{"n_layer": 16, "d_model": 384, "n_head": 6, "n_kv_head": 6, "head_dim": 64, "d_mlp": 1024, "vocab_size": 2255, "activation": "swiglu", "norm": "rmsnorm", "norm_place": "pre", "norm_eps": 1e-06, "positions": "rope", "rope_base": 10000.0, "rope_fraction": 1.0, "qk_norm": false, "attn_scale": 0.125, "bias": "none", "tie_embeddings": false, "parallel_block": false, "init": "normal", "init_std_qkv": 0.0401, "init_std_o": 0.0401, "init_std_up": 0.0401, "init_std_down": 0.0, "optimizer": "soap_variant", "lr": 0.00442, "beta1": 0.95, "beta2": 0.99, "weight_decay": 0.042, "lr_head": 0.00715, "grad_clip": 0.5, "warmup_steps": 200, "schedule": "wsd", "decay_fraction": 0.661, "decay_shape": "linear", "final_lr_fraction": 0.05, "batch_tokens": 262144, "seq_len": 256, "doc_mask": true, "train_tokens": 1115000000, "steps": 4254, "dataset": "wikipedia_en"}
Each number is 500 + 40 x the weight over its row's rms, rounded and kept within 0 to 999. Layers, rows and columns count from 0. Numbers have three digits each. The size before them is the row's rms in percent of the matrix's.

# o: layer 8 attention output (transposed), 384x384, rms 0.167, rows 181-191, columns 192-383
# v: layer 8 attention value, 384x384, rms 0.178, rows 182-191, columns 192-383
# q: layer 8 attention query, 384x384, rms 0.143, rows 192-217, columns 192-383
# k: layer 8 attention key, 384x384, rms 0.148, rows 192-216, columns 192-383
o181 103:555548499488440480397530446538464509483578481502498527444469563516480520476472520467471474461567486507513487560546530478543568499460479568541464469463409486536403529583538440489507554508539528502545572502547520556520511495505477583462518570455498518523535520478577471539506459483550486538485492505499503453511473502496536431472523549464460430517533515530482552468538530579506454496445481534520501444497555472484507476531534504463439500502543478443544500510501506500528542499493526529428523499573457492502541488530535479526509435537493506592536494480565518424505513506471524524
v182 100:490504447452482569410562470503545479462506557555485495467485421466494491377492513472477467470539520497505496535520538454522482587524511471508515553458478537570507497507529480486572513439557502597523548385424580454537469472493515539548546541561466548526506522500524495516492450532433515564517481456609476525487467509505501479419515451425535522471507518493509516544492534524517476469545495506523465455456526502505507476457567531457517537434479450469484469494483504506594490534532500481483432447521483532511548467387472476556524551483528571536515573500546523527517513511457494509
o182 106:401443495500499527474484471469532506520504526506491493594475565491500531505570493497468503468526536473492520613521510546569512542524429403460441469519547539534509481475562578509460515540508437445453577452495551478530450432461502557539470431520536551520557525565530515528481477497491499495551507505452479514561501505480478468454586447514558465493541495532462472494478453481466510493452486527504521505449460512500544530533464488521502585494531469501498534556445518484503441501602490526466480474550499591446526504421522522524512455485449449495527583451449488542487482531488476467
v183 099:515505479491495464526514553522507441522502440508529510523515429485380443472456531554530468529503599485458446486446443499509528525491469566472484497515529525507414560510444479517518456461557450528533430544376502459449554530558493512465476509541480518536537540492512497501492519420506474453495533574493533439555433470459537539493542458445499514450515528498570499485448514440475420529508515545484416548559468497553556482588573496442460447484437551460505461528533482534451487452447433536566484503488497564530507527508496530516469481405521494521454519450499501508494529521456491502
o183 111:581472490443553523527495493483500507507517451548441505544495542496449501573517480567481556505500467443512448539482514466439487491534502496478471496487495503520493580512573407515604482463535512428529484547439491568511528479525545507501504508479454418456497473490539480494485485478403446485559525539488480492545521555498469504459500545487492601565443517404563470516537451521505521505567478491514524359461418513489531546440514556503469517387466513547511526527449558540523460509488483585490488541488533479532503473515452498527511508480513511487489566462464476499483542525488597482
v184 098:495450533468531501447478590514491447487531502503507526506572475560503522524455459430482500519507447477461502555513439451529459487503504484481580503495508535512494515562470487416534497463509457472448492449487519531477473497473523422442485489513440488582416552569536505522429515574535523567447517540486461480484552519522460491470477436481476534454489506541564542517546610503517494466527548466523523501524528503470465537469484493529489532518469501460526477528561507430553495529506477535497514480506476610511468440527439502516504561517560459457448530484495504432509491470439450527
o184 104:491476520501475534455504557531491502507473499509532510503499468498502519551452530514511470478555494501501483630441499544414532602454444481468470409559502447516470449536560454558442492497477499496467486520423452517499563471585465517471496506513541527496553535462511452476598444504596527491486525455507435498600482545514467486452440521455525465573476510491481556507525438469528484552516543529508478483441453508478537489536521455519501493515416512572519474497491418466468494509451473502546514451490452563418459523485534533474480482494475544503538487537507425478548460421489529532
v185 101:505458468581467557535520468508498483531483496510528465422454518552503517505524477532524495546483459565534435499480517579461472530451478493523489483501570492520541529533435569534495519458528581496483499442536396506536520527502558532579455489524511500561395545468486483443526486465496526542489504506468513499577502457470522485562497498497540463556500490559520472509577469490526508464475510454546581500541543456548542484476473540516423494488445522561391561560477532537490448541454564560521485516517525546552476574446441501506444513549543536486494485473515485548453499586520520497
o185 106:553508539553459545464508549578471500465421486540449575511475569519488561547481502502491474453520469463443561545549413477496481482452457531489469439489527445466433505521463526536502461518479387505510520502561555529530515422546498523506502474609509531488530518542470465490471522526551518522575486512511497444459536593563500510566445559535457498458466431551454526511514503505536502558483469518479533434548446540515516543457501462614543535495505528441543486533461446539530535444483522508539455471470445446494457484528491507422483504492515562492448524536531498452538419551484484494
v186 101:535419512462455478465451476478552574504536510497472473500551495567603507481442565506497422516535485597533509476447530472553524532473487481474540516538519424517541483465525473446510489523513451442578562542552478600432520473503540496489450556446560538451468522486473550483439458528514478527486447454427538448570479536548520512458502533506433445429455551527459492504517489497484518534483459572466512550542468515463437481505477471441537504510447521456476468450464498480436539517494493512536534474537557538445499503550607544440478526495431480552485455515499513459462440462580465456
o186 106:492518531518414497426458467511500455463511510503614439496440475538548436522445497494500486500507487396459435420475513536458499493474581483555500509476480496495563519557511489392509477516558527473499490488482509433487467482539519472506499502498500525519536460534514493499495487554477479527477485525574522536566456483503416464587490494465458500501480579523477510529466585443567478540475569576498463528542511450556478496463527515493527567496503518537571444497505503502558583552480460534544446514471434530453513487533415440553538560490578471484494479512553403520547465541456445552
v187 099:535540502495534414532478474456484470540443496512546499434503514471462506474499610448512485486514510485446500491624441515510514508494494487569472477497476505518510489485529460531439517534561423550489478542606477490518477545490489441535438467485586547493510460434515458501504491483490397492488514574461572567528403417501494451487594438506563552483533484474483471505496522484529518500546491516464543473496499451582483541499535515460494439499518493483537483447496472440503495503535443477411486431552500460509531515568498501511478525475475517540512430509519543527565492499542461454
o187 107:435442492459532486509505465434512480393422506491543521478517513472498526517564491550458536545467492473520442501474530511473564530474476472510475513480492409461534488490490456536481514533532486490511488442497488468474488516495461423475481574524563461505563499377512489461458523495483483433461409523470432533525548451562500545444583549468428463448526512471588490453495445521534484496501488471438532461459503506474464515491537535486544492510506441461485457528449504540526471526536475433477545565521559461518475504569548471528469533480488524493551504468522560502492567426554543490
v188 101:526479476525533545490453511478514594499607484537609524541412552549511476501503512384517451522495479527509476459508455587452544494475510478528509581521540518491578528484478446449519518483505512514447489470489525584522471507528489501536486471473555419485512483484462542491521556541457591487494514546545434497515474586486390497486520484498492497529579550566503512510489503447530412547487496535473460465506544484539542475520488549532527471547528454436505458531465528538545579462525522527517500494479524469563509485513484460534433455524519550483578420474562568542489475489566514455
o188 106:502466502511555446550486526547493407505498462550450502383527547517459481466524549524523486459512456459429514440494595508471503507514452510531557475558513492461489560570495481541519522477526528496435548496540516499555439500579490531450514509554478445539475540475473498519473512473449534483499506459571420529449551458503535477387514451494532536502485531466431498539515464526542469505440506531512475552530515521473514561516559425518530436488581462497523513471506533534541554484547482463519566531462500451430478515525517550479548531522436494485507402498590575449482476457457526464
v189 099:511463438478487616562442430504472501509468473532498552553482539467515490512492532510511526516443522455528526456501560578505547537475482549529429506395567547512520521560454531520479416495524502543493546495467492481514497526510517468526514452504447513443574468561521581569467524468458458527479496527502472468474546542491473489446487513414483471507599476522527471501498549501472483507523507491450515510499508545456623490455426503486494511520481536465481490510566541472505507549461497530449446463497456569447637540482453520417544466488486481459461576577542555546476508448450562482
o189 107:490508546456512542575522496559484479478555482556528446431473510483484428463461446490495452498522584470547428524486551467485495443486483496506501542477512521482534526505455449536554523562511446564448545561464497519580524475433481579439543512404553549430490539539530478485537530474425443608516545492444446518514475554454592521445507479531559505531493449463483490502496491513482453512463547470531528513536463514557511526533551470544435510477442534473508511517459462475566481560564520429485576453517461579508503517531396520426559489461446484511524570482543474524484469501581564453
v190 093:502540517470441457395444509519491549496452593605483482559464493448514446511453460561506467439501472541508503500522509528500389473455492442498522536584516459536521521453476508502562471544545450484471478437444509518529531531494450507535466443479474478555525457443494539529489524512482504483550440526534514495491488537492494447516476420493517470518529446493535516459415415503515482471571496525488439544547503485485468483517495508438581461514464485530515547509481490492467489541501451523485468472510525492498504569471575491559528443409462456519538552446552519532498519469447516504
o190 105:454559570505507523555513471457483459448397487439554486477580431518504455419493484578538519536573491477520511440483516526503514452579458444554493508526544486420525476534460521437414543526452459501506510533523523522511459461518516484479511503548485428506467496499550571469584468537537476535544491522608525471518513485545492461532502456447555532507456476458504476542519519482456525488513554409605578511472473422482393513531565471479564551512488579498519491518525472491490569520466486526461487533511510515471542429443505505476499412471431457501483471440443526507511495485519481514
v191 100:516493482499518505495533593511521501465533464476530485585524516454522546473534534585509528481515492510492498445527519517436444568549535477490470557486457468473501508536514541512466415514489500404572574553487486486551495530434511528472510474490426441527594513494437516531493484492469526444492494562449497457439399518584468515469505501508517553528478464472484527519553477521516531489445448528476533479493413460587501467432455433554533427467446519544485624523526460434493481535528521502532463472481531523472499575466535552453427429517476518458535484537473508462489458496508471558
o191 110:497481474491455498468490452524503497473509485426415501439465466541486466446449510567614490530568539436475483521487470516487498454490481538472478507501504536546553458496503533452483455461519565493474534505457509527458483480546509479476553492461493433524475545446548467471516479501516581419496472465533548516497530514470514476519455498586464487442539434413479486520493496496458528495491507452542485493443501544487448510478555478419517506452586519564525456541460468476583441565494557524461538482466570510553502480486513504459490516559541539459504505496454495546514541456543398445
q192 100:477566576503403490517455487489493530505487455513467508545521519467499484451555548505524482468510574536513489545483516529535551504433529430470541482465519479583487604473527498463488537533544494451539465509470479495437503485489548528496524523477431453502488498484489523506546497425541558489493459432556531520549499456459451520477542451522456523492554583463545472482545403452442531418544446611529539498488518428511531486521488456464468579441520450380540448518484504466506527529529520467533462452532414486444513433460507417508579551484478493472472392447465547536531555417456538497
k192 087:508539462475566479500516559482496478460509485520539490514478572540589434551448484576544515478408511418555501464534511496398484499483490534595507399593526542432504530494497489521540576549472487492447482449489542546505465509462450472490449511571479498493503485474547422440457572567526496516506557527480572505471463547473476521544489524499513518470437443497475549554494547507507524532467544442552419459487599506472479513436545472413572511497528480497530543501537464521494448457575455498461532438565569470447424503445553487523508482570499462477478517560457512506454534548416510508
q193 100:507518538551507516527497506505491510461516522585518511504449484482558523471454515538509491514506465518522485502506517476449469530492569493490503596455491509521474491509443570554434514522480451475505494549437491423506513501497502478517471501367513505546540461461468476502510493476485562492544502502476456551582575561478466504483434516534486442506572535455562570478486598558531488554504526506469543512494489556462492497437562530534512487548441479461426447515458516510519522520519547556491500539478501542479490505491569544462586538577440479459472563455484497573560488490413499439
k193 084:523489454494536521504450471510505499520584510523533435451515431527493432492466538514596531457443510465595482476453489489515531477461511441501418431524449496549526519509521500539457496534532497447557535389531512563454527500518461443499432494452455504487490460459529510480473521560508543487516510509468473440479430499512497512515463506503483481547486512473480488565507530509399483485517487533531551528537543499401473539510482533467452417416602492498528490442477473544496465449483541434448580491476502429546499551546509494501497466458582495608439482529471459467479490506458564536
q194 093:512572591591542483528479569501457530532471506521419447476492499465531512516501524437457469486496552548472495516497509497536520479531497474446531495445513453515452513527496499483427410525554506534466512512454501505527625499495535509507460516500490496492533415485436492429503520497472572507529386480557493483499381524446556477473512536544496561540493481425552453493498505501486558533550407448486565440394490416489556508511549455475456587541541498470491425532510522425435525526471533441486523526516507472509529448559548507490544515454459447510510497418466514511556567523441562475
k194 085:541510399494508511587498413455461524485548551467450482530367475503517497454466570514560488569439502503533516446470523583557490441488513492476525454614500562530564481399476497611496455487537491465490515487480474584548533545486494534577577519484479542453502520443517498538471543488456455491538510540479506504458487428502451439462493491470527477511466525545577552529488449503477529570546496497504471543525450474466515474519504464509495508501502451523491484516530454507502471460421495491542521538532579498435545476559494470540434458501503440467490445496474545482540434473542509579
q195 094:497597508454488565531497503527575504450521564551460580497479480506467450469464458487466431559540526547537490496527536508453482492484512385451527520512565473523516501450515553479595560488448509479462468517457397532490482474529527560522458528548470527490510540468452497465562489474545523488465487495481436519485553520521479458477561443528505523534510532495560510567499470501582514455504448504492529501544514451537490488511532501503488475433518511456546571497490599479546383540512530442553487495534432510529468515477470460549495521527500470477502445458475475500490486535533518475
k195 080:518507503483436463511478555430538519525505524526440497531522590460504406474520515501519498509500529565447454480422434549466452502512510513482536555435497494533551498496495482579501430505484428548504529596501489434537420461533506545464539452467495565478529486547468555523548491552479449545515476485500515491494478551433477481529511499552475529517530566545537497530502519492475459509522526545444477497602539534485476502511484513534489452521476496545478493496542507477455533463486496506439508538490531443580515531500498494511530500502452607600537504581517476532505496440510448542
q196 099:472564495512504554484492518514584528549467515445517541428481574481493463493384467481464480491500488506374525464496434551525560534412480431469535492502518495449435503479464492553507530516564488545463485509510410522504594469472546499475497505517536543522473491525529470427552489582529463519506475549536524489503492472514559496463467473416597547512453452572476496481444508454469488492483469507493478478537493546498497496530504480504540493501559452484437558465501559500467528535378490501449508462524480482512428580478475551499540487499500573451538489531480449508477455488477462428
k196 098:496505474518525548503468531480526517554443451545482476494493489438481531518496536486580512544497523535533506518507547476453489551433488554434541491502484558523430476446452545496576468501514510500546501509488544528563523493470464436482550464447494553496447464425560522435443574458529502509568455461500489601465507522487470464535510519543500476545462482530500520485515506582455474490401500444537524454496495506433457510554430498510481535551530491472459551516465437431441431533486426487488495539461490521391500479489535504472520466511485492451560495365438441559461556473471575494
q197 096:489471437399529460446486553476511544516493541484583526505506556527442456524472581548516432366513493438513526505432549496459466491465542429512438524515523457593504491462547507528548487497500586540492558543504437513517496490488465545486429496580494487474471455487470488499506520534489524484473541480441481488523502533471430489599490516465452535505551489542562495533540467520460530473413468563516501533469516553496455515439507466522478521450478474473461527484440481529462462541507503511564448419483557517512512499558468453503610594504543499517455506497486532477490474476492472454
k197 090:514496481461477499630478500504512451484477535480500472488516462488568474572453499516477514527454530540513472570462466495465430507429525513536471450501424535535479468493485505577508477541401472424522497499517486470543556417506419509458520488388511508498495464546518438498538483522494433511482494531548429513465437482474453500460431480504448475514463518449447492514455528447500506480444543527414496533511454522511562452503488453544491531501445468533413503389472551456508503502567419568486523533493521466403422563482451542468525494447522581511489472535524465526403464530550551515
q198 098:560484512489541479450490500545434481523504573541460525557542484504471485588497515488479529511439495521516465484593519526556485509508496440464560600479477523461547471410532528508537515432551538495513483524548505517440453426469531504532472471418488547501430511544514538537530475500576446530506547451548524494447529499562561478502531444461457576553544521464447466400523480486437532513505434478392517546494490449496563484517511493601506597555513519542551474448447426459464562463423466500568507511484473531480526532488614503472459453482499528547520536523546423463551603536435519450
k198 095:499504440501497464497492493470487490473511447433542484477550517517513452446482506409533468453526457546493519489546529501510482457453565490493518470541521536535436506535427466499500513487545529475486439471521442516508495559442487499443532515473503500501557431473522529530498463485489483514493452453434406457474506471491457511504520420539507446502508524498486504502527519475570440441540548506507527461549550530523452478465491507513392511409503495495424517504504542468464481518469509442520542484525503467466567495473503486466519537555476472529474518530528548470452474533496443464
q199 104:442500513491488462455529508470540458463514490448454458459555488540479459473419523481482416471566522459531459453486499469478493502479553516438563512403539463515458507584498439482438487528514496441448501492442385357461566556519568522510495521487490464511469464453487545598505537415498569490536542462550512547554560549546557498502500476534423488507516486544489471502409525517538489574524508539455577534501509508542524436565545505481524452553467487555488481584521464509474432470461506573525495477489441467530500488470567463490507536481484504482549490461537414453565556462476516454
k199 108:506514566467501486422458446515482535590540475477532528510493420573502486501463534459513502456488477463519493516496474565579538478524516506537471521479485417502545526542488543514453538551411525459413515497453562514535516549561506541474529538456548519507500474420502511461533456521446567420500453552478488473546516438454473457464469504478584501500499514504496526573536504504480515501529547508462512478448493528479432511544517491593467462541516487583442559498516478566512471541420524515499520504457508515470512477487513459450460440418539413536445489567542442495505538494556443581
q200 102:500508496478515464538520538436473528475590458502500468452534533475516501480500510393575514459522496542488475457515477546454430475508559469411507496508515487501480515493512547545499505476491590601539470443563466499462477485532499493446517513444443487536421451484489505506496486512498498419456504477464531512497450458484495528534504533458555569546524536396563550497509479525589426485524482533573536498391507556447464410497522578438464555508490446533492472450495485544494441559470488539476456485456551438476527523429487468505427535497487396483479515473396526532425467529514497540
k200 095:487454522585496458526551464513470513430519505528493476491541538474475546503511524453412535502529502531503521453537526513558541442502502493535480500494472504590527555490472384514434511460535476477485472449470560424476522525556481464489478505548511498499530513501506612547528511585504499505465486477496452531512533478534504509481450436482406464532528502549518511508499497465495475463505500579402474482512581524539387557515600435522527561486519527479481526539450501498556453509480550497464549551505503518556520546530527508496469473403551558534519522427585426477561577445489439529
q201 099:442528494501453536471489488517467457492476431469447525507452483463500391580499521542575565445461464516603530517500555479519516480549478476537459472507517519527599535518531472481583491508495468474428458551500494509490511480522478430492514564510539492490462474507501461504546513503540514500475464456432526462457529473502552475561554561400418431499474522481471447559468488493519479494515525543458496541536545519564435572514494514504519460465548531511535453533479545479501477531446543561498476543491509537431560414530489430535575513457566477586533516418488505514398438446496489537
k201 102:563442486495497569441519560434477494443540526514473503488489450586553521473510506602538525557489518468495506523459524487452455587457514478510498452483455474562445444515506487494587504490563474447516454461485430548482365504473589492502488489562433426475514496429546536463544509456509499495474602523447512481507405479514509506524431523496505490467517458447501502490428558486568489479502482475548528523503532562457503475494509508536503567570490485476471537464468441524506453446458518474466477534555473471492469503417495544496513492522524577489518517517535486472466472543445480552
q202 098:470484491504509561546521477533494484458633528531475440430530533525522461490475513461575498475525491463576484447474445547449469475544540466523488541497475523518487447445514506483451490498519520541436427560397445522524499500575526480488566507472476503466520534505442465483481494496508542492438473507496447474453473524479530486524508430547517509507505493485489404514483470540489544460481428543555491457519513496472541464454476520476494513489451539468535536463431493508546495486513537464565457540528545495467498512479462622522512504550523471485483510598443506510460435524527612545
k202 092:565587424425509419523495541471500553527448578469504479421484505445469512510523531419495506521534488514530446547483462604502461430441486472438522515509526443491518523496488457444452515547558427554444534490592481469469487550490485496468534576453512544550527509523441510469484511521535418595466485526521518480490498452502415559514548562438540506498480496587520582448490489614508505489548478499493493533446465515494561386554475518462516580556516460497496468484529502420504552469440435496504551501492433515538536489519502449466500490558527520557501538522480443509487548509477522506
q203 095:492478577510451496596563546532539545513480427548558533496504421491464517568405440470454551487571508552560512464450483518507458545451495557473478433409545477543460452557528452463501515501521438512525457503514492464488527490464494494470591574526546509518515484500515492512480493468519470505530467496520491487488545533553449518391558461478476465507448475555522431497508557479458546510515447406536458466575470457529524508528526487499498536550506492488486588482476561508507514438503412571498458422567478574427481437508468489476390427545472545512464521507506475503498417495497539497
k203 104:612443514514486473460465532526515447477476511551556505516518520489517501508504591543495479506481508490479511561459453538494438555525453497499555539544519469495504559483484488469500519537475524558482474491527503481514497556533473484463473528545489593509495536456473525540409450453493479552473503407516446468516445515583506549548522439503438482581546497516533590525565424511462472490491523501518568585516562477464513596429455509516510502580468519492474478450442495494411463523469509513503560482458433445537537454416493489507454494467500504575527474418589505521494540462523517534
q204 105:542552526464441480516521532502482477516492518531512456476451586527496531484524404491523511477435499492517471479546550424465491499507516472491458514397484495500535569568506500461549498545477466460522532468479491455541480461451505512479500504534489466483538532453518480574584448531422442491484555449532487439500504527501548493438496549454527449548469454517547531440483487476539500474533571523494459474581538536564439449492521532547485569479515539566511491473516527554475431488439501530488479493545475534457491501496504546453446413494481562494506422578547549553525488506562542484
k204 099:533508531466492512497439583414435510455524474422458527500475457541478494479426522454448520433439528520454522513548491538486489525487456411472476479476434411508512463473534494473478463503470496480484439464426480507548507563366581514508488524550451453530475495492535567538483485497500464518507484419505506509515501526571515377459563450482486546478506475507488497513475462499458569547495521458538491514513500478470506507576511482472445499479485536484506480475455447520509567535516476513575506552501510484482523451481483423497539497497450522510432435522562470508450513506535467522
q205 100:557530512476474492428513464424455507475527478572468531546490545484470427531483436497518519461489580528519499498450507539489500492474519510466398463461516481536515440503514435497539493579477515492502570442497554536477528531535485529483517497467477478483516430443509493555479502574514449553530453500437478490442454557566505524565535450543458608563455510512439480433453448498488493526493531385480522556550500461439510495477508553528493547535544513494567446495443459495500543553411504509560543611459415453562506569464530536439469495458485431473528506517417520415459461551518435456
k205 103:416524474488541523483563544454522413474497499441497504546457419476536506506427464439471483514519522553481479486415455438511554480396486534463474525502519474544483490487575478524509464531411524556506504469622532499566522533469444488485474467539557446448498550582509523486477510483454485550525445543536456463502527502583528450469483504479434528487463479490525473596525508477459466461390467514441531485507522568542467504521501514492459512542515500488462504494549524511545505412483502491508516442518483528497509509550545478500513490455498466489552494522527519604542457476450482466
q206 093:493430487515584502420566493519479402542474512503472462475524608577466444533479486435491510565500504424469470500499495490496477527496541451468553496440428404435540531459456531470534507582515487578497525472493478487499538440501493490523472543544541467551415513498514507489486476499507505419503517532538566493508550509536522390532506498499476441461494455567451500564485572509414596528478503534537518529483477504502502512430522400537509523523543519532476468493464565415549454425484495477602508526492508507492460477551519483522519451525506457472532486510509497509584537509471500483
k206 093:531497480539495553484497488563535465416524576449467538529509477575495426466532509476557515535449488500493476499510540469487489444508517460502474466586581466509457437491482544493533530477522491473484515490470563509485527569561501432421537540468518472464444489529437450518516509405498535537439457460498468533499387431550509451472488508517563458471550492410450481479493405536512491476517558412502455492513502444438537563421497499508506523451516488582535519494461486505435527577504430508471456504497446489459475462454508565448516567557484502459470499461493464488439552535504534524
q207 100:469526540489480453526487530507500483467506546503422512563463452480491546506562600435550419495524498527520481446552497469467469552519522528503487493506473390562537469439551468487435506512478460502544545501540478496433422464524476437468494522524566546427519502577549479478508459451497514456506500464453517510477427534511538439503529469421487472515548443524466450499482469471458535528473480522527521505536459426578561559568574537587464508459493432539479552560499450539474484539492523505420555505495459448406488487471485492458492489538524560484520466499503485467424456512531533600
k207 095:492549450526461491403439517503412482523506524504494571477514495502525523447547457537469511538430477478450527528478524540469497503516577520456548451443516510518504498470443566451487523468501494496481525557524476550465487549489469509524552484545428474530559525443536481538546498572494502465510575488436482538497478394480452495522430486526502517411554480502492505428539524534527559499535456584507459513512522604477521534510492449446472531509441508436444446454475481490448502508433515452563425524393511517491550535485512504549467582518471552492463490560496514570488439458507539513
q208 104:452477468462423379531503517546516432559545540499502512423551527499527429491463494506524483477534554507469533461465515463518552544510494537473487580465452497494564486487583447522581512426508507477461447573493523487503525490539511487527522542540476462528519552477545502528514446532472514480448542514515443490494481564501578447514565578521451552498529418508597453497513520474514494548455446446465522502524441505416494480470456473520407486548507495467461565507462457503423496488499468599476538390510488511577558519481457497526510528407512470473527531525455476496547502504536593423
k208 107:535497554478505482476499514504469506509530477494539492560479475508468544470491452550501488427493501577536462552543484525466493499553470468545469484449508493519603470504448495506512453526504456498555461413459457482504488523476509459548426445543547515568472467540495513544525430532540538502463552435543464516540536436539531475469536568470531522509525530530458503479583543509561495522491601462496513459452613477491434459469529521445555500504489574544529523488521502439524491544561499452476531479566512445574503504467538491536491492485533489516459526534536559501526491482467541491
q209 099:425507498490519575491497478507494485521509447493478514510524536429490482531588498478552523488459463442497541569453467459476492575551531520482493543443512471432481517483527501532529513548525474474454540424553521541488540491492515491488534487458601468555480555535495517431566496434476519478589523432449464448409443459506528530449522486523473510471489518448442534554456529366462514480456511498521457489466482525546450506531492535446521515547519473423490452508545502506516587522454501489523484521472492483507510556497476485442473564519499528540486514604494594469465537512491526544
k209 104:459479575524496446512490493489435479542474585556561526512496552522510498505531441514493469498491552494494478466464549464530521543510533492505528480454500538544494524525510556431455536545466524480473509518545479503392549541468488471464522533461463401484530444510508518614481457520479496484453484485482452518506524482495530495501545410554466519576512529523520409531553500523457508506456507544455458486467524498511490504486510510550462449476480473497498525466505573492495477529442442460480494539455480530446478499449546493522510530528528527471508482494529462622519516451506447615
q210 101:527494487501575443427535536473472508536511531566550591532547546548499449579517564509427466504509468509535501501477483571475528461504461428518452443480550515538496522452470497531551544457501486572600473500493580521491516420476499524451525567516473536529448538540504529530531452447512484457468489491489456581364542508546547512486493508506509511440560508532500471538445467544499557498538510492473420517476453458497490544481478518473431512499545515494514512561451506479473473501453396500549492522528500517553380457450545523556479557513602487501457542546517502528556467584461514565
k210 103:537543471493502494534525491503497536474521398515490494470461450498574495514449467471559488525437570487469499483487513440498439486421531477538563562515490532488460501487449502506530399558561469349507517512470439486535498475547518484539485492495496511418425488495495433510485434467546489498548487434595522481505488508517417569499519546482503483404503520507473528501491569489454523518451512580598453474516532473486477544511533557475500467427540441546542519489522458490467512481534524496442469465530483437555512521531465463473463514460497561454526610480505553500487502531546510541
q211 103:508487486537489491449516475502504493511459424441586514426531534554455543480481516567485530614431444546546520470526497530539550437446479525518492512559575655515504532547488515497521531516507465497457483451475485573492513533526517438474489470481464453480525536546445484534568456460546411523529502516519573540449490520501504521567432551551455509504537485458478595553536393501469499437497503474566455484606479444517556574473448515464527505510525517477545543532483528444475544522493480455574506555514420481466495554550445538470537499506525490561578486508450431474458509487541486511
k211 098:556516529494497486542524493551496505482544474487462529488519519494473451481436477476496488479527524490559522525460400530509504518518521444422509462480588382483480494479454559564552564585514572496465458471516461477493547420506451565446498557501451556489524475480522541446488503447533443508444534617501469550546508508508519490544503502510519518472488455489467485507589439487560501571460461505502483461532483507503481493466506408546498497552503507482445476518476513502440496515533533536468520473460508467484395482445525491543469527533527551481499525488562560508528517562459511483
q212 100:402433566520514548534458491488472461514462442555479488531524484530580595529503530442422501452516508533485483489482458484568486494546565542477505512507513461476494466422539466534529454555551517485545503454532541525529527462396634506492464478442580486484518555512452469512524510403492535460533494551506495603446540492478575490532507475512533462443447535524469547506518571579473545480489496496576484498526458537454574465507441518541448550506512573542499493512503450527474515507503492492580525530498546504499481508447488486501535493539478568469543448445451534508537533492424510503
k212 099:498500492477477453471499539505499499457431502501477441521474487496455511507532484497518527588493478495477460496494493531502437475523509484526466549487474560466453491534449482496531551462551471477538578459473505548446444491492589509404497521488459442542503511546458485432532461528512524536455506547523434466522504524518484496493462482590580486568448449452485559471546549537507494485595523445497582420491512520523477579497448522487562441494559502439509538513503536471514480512501531531543526575496533586504608507571499534526568536517541538448493582576567521520496468504505545505
q213 103:525444578463521580486548403534480408531490486453543472475491488511469470462544482424490452530478485505440489595447484536503543440597492416498531519475524518572574527535479536502473505412530478478513497475445534459461502465489442516497535466508524584545493520514462457590542436496465452486522478533510511484554459516558545493495472506523504511509504460491513520506495475541532451510525522490532493520489480461485473472504519488516499471485502533550433519556510467558454525461483451539467414437548525496471541480507502516501484521592452517511471469568549550461507467502497492504
k213 106:422428468448508491535493558511534479495371517568549480543469522497523461489553451476509500451485462515559491539532463499521499411493459497459547483466518489544505484550463503494460485477490426440404502447477470460463500377576541534505451515555475465463580469529481567536480526556452432500522546553529518485534456470431508481520474520486487492544467464620410523481526516518535581414491525463488517511467585513491521546444531512491564606510608509524436496503541519475523462485483624510531533454547460509488433488493490500505451487447540489492517477427537500557480485467454491431
q214 101:577505455512483469532525576495503525462566471493506525475535397505519431473514507473447461528419519503512492501497390539439432566501458524498509478522496457486483570494479422587522469472504456502536559498477532525537490456534530460466484516519545551496465530476550444490528532468484546483539461547529492565454498525526574522455520477506551453477501479501467517485487507490515467459453439445530479484512480484548552456482527529505453526472499500483531509490481472489462455526452445509504570504484435392502469561492494521504491512471438531492431509465461547488527579532522500452
k214 098:506503534510519530486506526469500606531501525592553519489496569516466517502468473437460471462526544481436543477490516447555489464491514493495407553472441478448513521426541558518506566464550525544469527474489546543472506528443512501465474484503589550522533503509534469528472437495484539524419585576516504482590564494467415517478540504453586450490539451554505470515453536481532465472541477538495544497512461511592475555539512554488454536546524479437519508501450551581571470468487486500506528502532562577498526503435530508504503432494520567614556476442498558501478519442491529530
q215 104:486469484513446493555511495464542512503558497547465479479515498603473486556521526497511446513517520550492480486529488524503510437506536460507574478533496506479469500495521557586435507529536525598589471480559448465484565473477476452449530552459540463542510511512552496584518428455467415525497475509485500423519492521546525465507517542504465458546459504572462480557479524522440491528480498540489506528523474551544527465500455520461470532465514488471530555474525439532375476433569521483476548484527568486500579537433485470576537490571457443576475511444474485531485401500520455481
k215 104:592482493547494476518540532433456518464481550493403564566460505467553518566519541455486505443440488497488497486540515547539537515537481504455548468525473431570545513462559538546476519470529494512461530515530507387455453527514519506514532521471485571499452510525498494503504464477512591391523529470432501528472518540482455471479587465544514506580546581434508559498481462517469465505499457444488497491471538428461489489504559472445520422525525508491386555508514565521484569468440522513490522606505455469468515448441533520516482403453546565463475547545521510523503459481530565489
q216 098:526489461504535498506486451456485475561501482523538541462504513486538519458519509494496463492536479504545459525511545495486460444478514557469474551522493482524524480487433500400429449559536477399527509640499526592545442472503503484559490518495523506439472551522471528551479453485404537471426522442421480478477426484512517535529500531487518444465449535488515513498538549546484530457503515453483412493433440490462479506515497455448501481534445419521482409554496464471447503480542510526499501499487511485513537567514554544599482498480583487502417469496499460461493471483534480435
k216 101:462612510487528493514505467518447520422471610462487509502471550540531531558414466509588467563456472467483530532528450501493547487474478528524541423483466537465516504481433520539502553441461552502436470542467533486511490530494533483489468458470484555508479517471476482423536543465495502561520492574475504543527442550495531440518573473441469566454529479522478498544487525481537532515490436514507517401579492473474508544479557470437542545473545501546514494507490527531509424569511438582509530544555468464517495507533499498561569482508510552452485543526524496486515495560485494432
q217 102:525515501487552542571514507464444433561513480474550520469513537515495483387507524496400550428478537457397539426483514484516487545560453482544535488497474525504512504468514548514532383435471471527457423506524545419474504544516568537466574468436491525465500491556516540505435509403476478435479497454494529453521452473592566463469536495487426504572491508456521479479448506499447519514478417517469413471526505497465512538474502456608471477539528456473474484515548516491549437467584557450471456429517502490493482470528521510477533493496499494507416497578507482525482443509511513468